config.toml
n_layer = 16
d_model = 64
n_head = 2
n_kv_head = 2
head_dim = 32
d_mlp = 128
vocab_size = 8192
activation = "tanh_gelu"
norm = "layernorm"
norm_place = "pre"
norm_eps = 1e-05
positions = "learned"
qk_norm = true
attn_scale = 0.177
bias = "qkv"
tie_embeddings = true
parallel_block = false
init = "trunc"
init_std_qkv = 0.0625
init_std_o = 0.011
init_std_up = 0.0625
init_std_down = 0.011
optimizer = "soap_variant"
lr = 0.0193
beta1 = 0.95
beta2 = 0.95
weight_decay = 0.038
lr_head = 0.0124
warmup_steps = 31
schedule = "wsd"
decay_fraction = 1.0
decay_shape = "linear"
final_lr_fraction = 0.0
batch_tokens = 65536
seq_len = 512
doc_mask = true
train_tokens = 138400000
steps = 2112
dataset = "wikipedia_en"
Each number is 500 + 50 x the weight over its row's rms, rounded and kept within 0 to 999. Layers, rows and columns count from 0. Numbers have three digits each. The size before them is the row's rms in percent of the matrix's.

# layer 13 attention output, 64x64, rms 0.568, rows 0-63, columns 0-63
082:440451576483444490504466556544449495499474489595516496513476509501534499422458424565498399575479537526520468507469602544492467421537426603581530404513503519530422498538584512438478465513433429
098:535469586468476545542525490571532480540419470462474511487518496503456563512477518470568499541533443470507521402520477408417564440530557523531494465567432381544533571578412529475531508546373484
109:494436473500473510557512461502515415524518496539477542467532529496582503520518550535510512521523500506421457564529528453574532471471511541493607521597446500437440357578450569445492651547504455
114:491499525469490511506475526501493476549522524566496501494508540478511434450479514521488545528492444499611435428447354423439446447474464556529465406507519580414392551444503532517505510594523389
095:503440522532535546502467502492481459476525523520501508529495556504491492549525567473509526455481685532533518442501554418486465470584503450509537567473471355517504592445450532546488541632441518
103:542444527494490468508545479516506521540474540467526494549492495481534477464450536505573494521504438550483346539573570463473480539496474585428477512537519549554496581502415474496563422428400649
105:507529473488459577461508530493432484470501515533464485525476524501522508530470523511524537461494504596493543471441542510402515595558410474427492611432486589391470521467398499432593502556580570
110:436494517545534492509480491463490452554468503495519553506558478491471480436476497513558512521531426595455472473435529459455584504466552503621528410405525558485490564433649513494591460517398503
100:527490487467555537456520541511481533514467474487497451483529509471453466505489512485439478482492569548587603468483348493557564563433521462430405469537497501531552449487577626472545441436450411
089:541492513530448512501549460564539509467545454493491475523564477476486465468493431503453420521545557504552518607480380548436456573580460512428525603536519389495467544483617473398503529481492478
112:542559539516443542488470465488492521444541482477479503541546543542493506543527531494507484503480510444482576441491525469533532632424425395433585567471570405543458453490378507437454434568554481
105:468539501500474497440539526473540512514546535457519520461516502536512497470478497506496482537547356501475385484501554527523446619543474396461566512440478423461491565520593461398497473519493357
121:499566489510497489516547499553458506520501476504550532509461522482505453434465492479461491432518490525450674458506519513514560477543411635491411580499505573444478497505504534506345495436435530
110:480490522493476504549511502536464516511495483466482526509485465523501512420540470489490425488473479388453558515467518559425489506457320535502390522551615526550396559448545582584494470461497532
078:497506496514509527520472492485500529569548466504487498462513534551478461525447447583508602513469632504459440404451469482427540545522572524519491335439479556488517500400471502479521559616536496
083:567547544508554577518493455436484565503441557533410539488479512446556549547497476491529433534477471539525424440475510549540528593538576397525438518466535415540449494498509484563470590465369507
074:522595472522572462521478536490537555497498510545537473533479559501532511420509503496522515537543435516578456496569569602486482459446523494577501510465475579530562450416547500452525372649563472
115:534529542533529515497535519555525485515491453526586489508476538510553516495439481537532486493477439503497654510555557605608554443622581519506534430460578521555456531503465464472531617509473546
101:531508483501480488516519526528500432585553486469464493501485477532440486424516440497535492511422513407516526493401532522425588464509512464519382514523423516530651507373492570526517595466484462
094:512508525446475533507499501488555520448532551528469508495509530521466486513573543523470464495498519505561516457492450497510594513486352363378542530521468428413522626537526443594458515437446500
076:495502415442592515418471537504575483601475465452503467464493517507545481540501457468488553525475441481567521568482510566513409495474615519483381542437499466461549433553505535568460615559483484
103:499484492475501509483448487579523491517532447508512486507498515497523450506439453425511510525512519468471538593473552536517478464517559532514599403571442364549391484479538604580554495482646492
112:450532489490483488561553532491526502571476465487534461515473515481504523422507510513509521491511502476398522592477434546493439482486518565519472406576444495379533480417502419525507341570439599
123:506489551565480464466520510527522434562484458463546488521508463481458506470418486472488535537498515442495516528574516463482459422532626594405515584418508533545498403430534475443601459457398437
099:496492467417539473419489461526527514547478539583534503539487493503534503435568468499567486508461610452610527565530504487489559510532533416504545500461497561523446498507626350443522517492580562
107:499466465461463454541575458512432527550477463487505493516520415524421500505410446501513455556497513556422456465459445536495409525391589535568486465496536517569550553502564511518588528358455531
090:461455518518505577451517494489521496459507490516488522476442542525514464524534463486531538545477554532423482537442687433407595522520458473535584466525548381551504496460560424502455546515467421
129:487480496428493500515484495481501506489522481502500401478497538545547493533486480562500454441504533588422457601522442537499439401431467417441571431444591472447478440434526512460452533431547631
117:488554469519402453508502471512512534525523527512469482516437471527529543510510483477518467485460475454413630463460473558444428428469507422618500626606463539544504507542564451436536529440421495
080:449482472513511467436524466468474501441448499498458456511452527430415444507397485525493532493535617547543439564517528409567463469478419601522506482533425511509563445448572503560556403470497418
110:437510473504464462506511474514550515459509506558485523543508497520507483532560549471541485485467649525461542515491477337556400621525478522578578548570477554509481496484438418571507504443512438
082:514569507444508531480541484539525550497461525520446496530428515508562538508519535485478539526475420499517548466446403526572432449616347366532455510539472473578493417530471502533433468528450491
085:509456529476451511487471491468509484491491527475478503485534491468570470564506508511507474486498457590464401579511512521513462522519619477415550576628503420501490543613445428443457593448572407
103:484527553477574527508562499486523471459475485499506470492574469443481565510508490490512510508510473548598448489576475566485458510604480397545388479453346521602547463621499495510513459476546526
084:522554482534546510506514465497472513476514567461557508511610511453587556475540557517466516516505477581485524397568463536521505544495651518525561603479477483529411426439460522495443398552461549
087:492467497600461432471526478444463469521517542491548499530476493536510500530465509566479504489485609558459455440471566546549485376552472480515529556426502604568635593455508538513533444572452478
075:472468495526445443557518490546499498532447553507517485504481502476505548500514543489547455447546548493441537513477400541532437459604518538606515544570466475482435643579450644499528436434511529
100:562542478424483508509494455592458513463476476519444465516491542510562477459554473508508471513551417376535567573579457449388527424450508504514631554533517395395498501487493480516490483468494522
091:532527551487526502484436485453523453558513464497430502442525476484471497575478488527516523482552467402405449472419374427540627468462557442463525537436496498564593504602486489505548496511587485
093:461424463466510462470482473524522480520543529514508473466522561500498544532538514542459515508483626528527493501367501552485491442441465519501582419331424525511468557537398586490506551463534442
092:516452475440460522515533463502479561464466518460546470433539417466512478537559433510555532459491531570496545432526596416510598508425534468559382571482536511480460521515480414395460473516585568
101:519478493511411463508540499501511495512515498464518487474517514527485517511486490523519462483513552466530486532524486581634487454459522558567436567538428420377619620466444551492400573491410523
103:495470504504496509474494489476557514532524541536491517499499425544456521465499506506488538440520553436548542504499497476551417510510447450436570590489523604456557564542589494611549458695485558
104:572525496529453500446497501516518490559431487501502498512510531513501448457515495536494482551494478481542617555560532524462540539508622512446424408553578575396525512539448421547446409566493386
119:547530425485498498559491514481545518510458541487478483515472568474525505583514501543451578489444591471515494343532529590571444485498547502407565453525399561494473533420512433478443473470569426
109:523485549460486414520538482533487492507533549486465511547525479555481482438503510513494502509495426487438457582497477427543532520514448408563614435513383608538621562566416551472539472451448483
099:502515503477496470521469498480520530459455484465507530542546454543539504506492545486551511465518501545534506492626532441452496540474530396586513518606525534595543572458560495566453405467652604
117:505481574495522525469509506520492476540531485499534497505549509453519468460525478516523498429506510418507417568694448508549644530504509522527477503472538481608485555415439482456440584557472547
112:538476479497514533444498514524540485494539464475490487451489479447495509509479494564566575448551499415482481575563567483476487435473532534481411604498605575574521474474564527387406506539607409
096:476491485538555588483490468465496507443458468579479458469549504471503553454554498500511492541538474412633492561534479488549555665459543528525462469469516445570484404518557491557596543563468535
102:496544479537403458486499474480454539543500512471517503511457491537467492495562525510512502480484520478456509474436456464575543533482480509457509541614728451460564482410487451448500406453427495
090:454458459523461441500490550484468460494495453477511494528454486447502518534520542558550533515523564499455434578575578547485459402532496482499475522492508558481515465421422484590610481303536489
092:534474427496469472506508516510565560533539458517537481483457537559561500463490452492458467496489537485587435448528434638547586505472483508543610494564533473382478444534513513387510534469450607
110:523483527490457463473463505459535443428531455469480487534484480497476532475499493500496504551527455464646476511525583506432533439484446526576538579507567459513599377543396480590562394496520453
100:520534459509498524520542515457513490573500533546497535569485520500479471524524476498531529543490537467393378476423452630546592494458417564489423479562385486525509437513519368513542480536515457
090:452484506564470482488464557500526489567450526477562510511492539483470474536481505493487524451480538660444473421529497501621487515549492553468545471557548520548420444366499576603470417452473474
088:501470525465462491494471459439529517559521425483435488448507491496462491483443535473484530470482461570509476525449496430506431503419451615434522417463562541495591573542550619655486547513540522
106:539510511528581492517506551454475463501507498484452380449434530493461499558480520506463511493520484509444475495436497477506444494556546443416368388455604444450589455560424530546475579501423480
086:538519496476510539522486459516502512477487504504486448436485516492520552423417487469491561540488503464625518430491579469558525512514595605397509487614457471545478475479600589459586534589523542
091:501490507543459535481503480472438395374501497504552550461501471479496509555501447525445485524482596539510492399477604575480606482548549600527482544482606471557543500587501439539503526531523438
119:506505491468507590538486507511506503530481495506459545480456490490544493537527528534546546566458545369494503416475677472489554542435518437481399419482441579437375471553504525492510515480525497
091:538593507441493508516489485534517468514531474543504518480499443442511570473462488519477503502466431601522497364442576589500496427562475461447512510493561498488665433470527548462449454470590450
096:451482511470432493427551465452469455499479495506474457535452512504527469419480490514529472535496532607520455727474532543465496448550486484542474627463501570515408522504514506536450448509467500
091:517568494501507469493511563508460523472476529533435509476532507477521535465494522454496461502471427483507592461555453424548459627590436472423416477616476506447588508371471493534539470507483398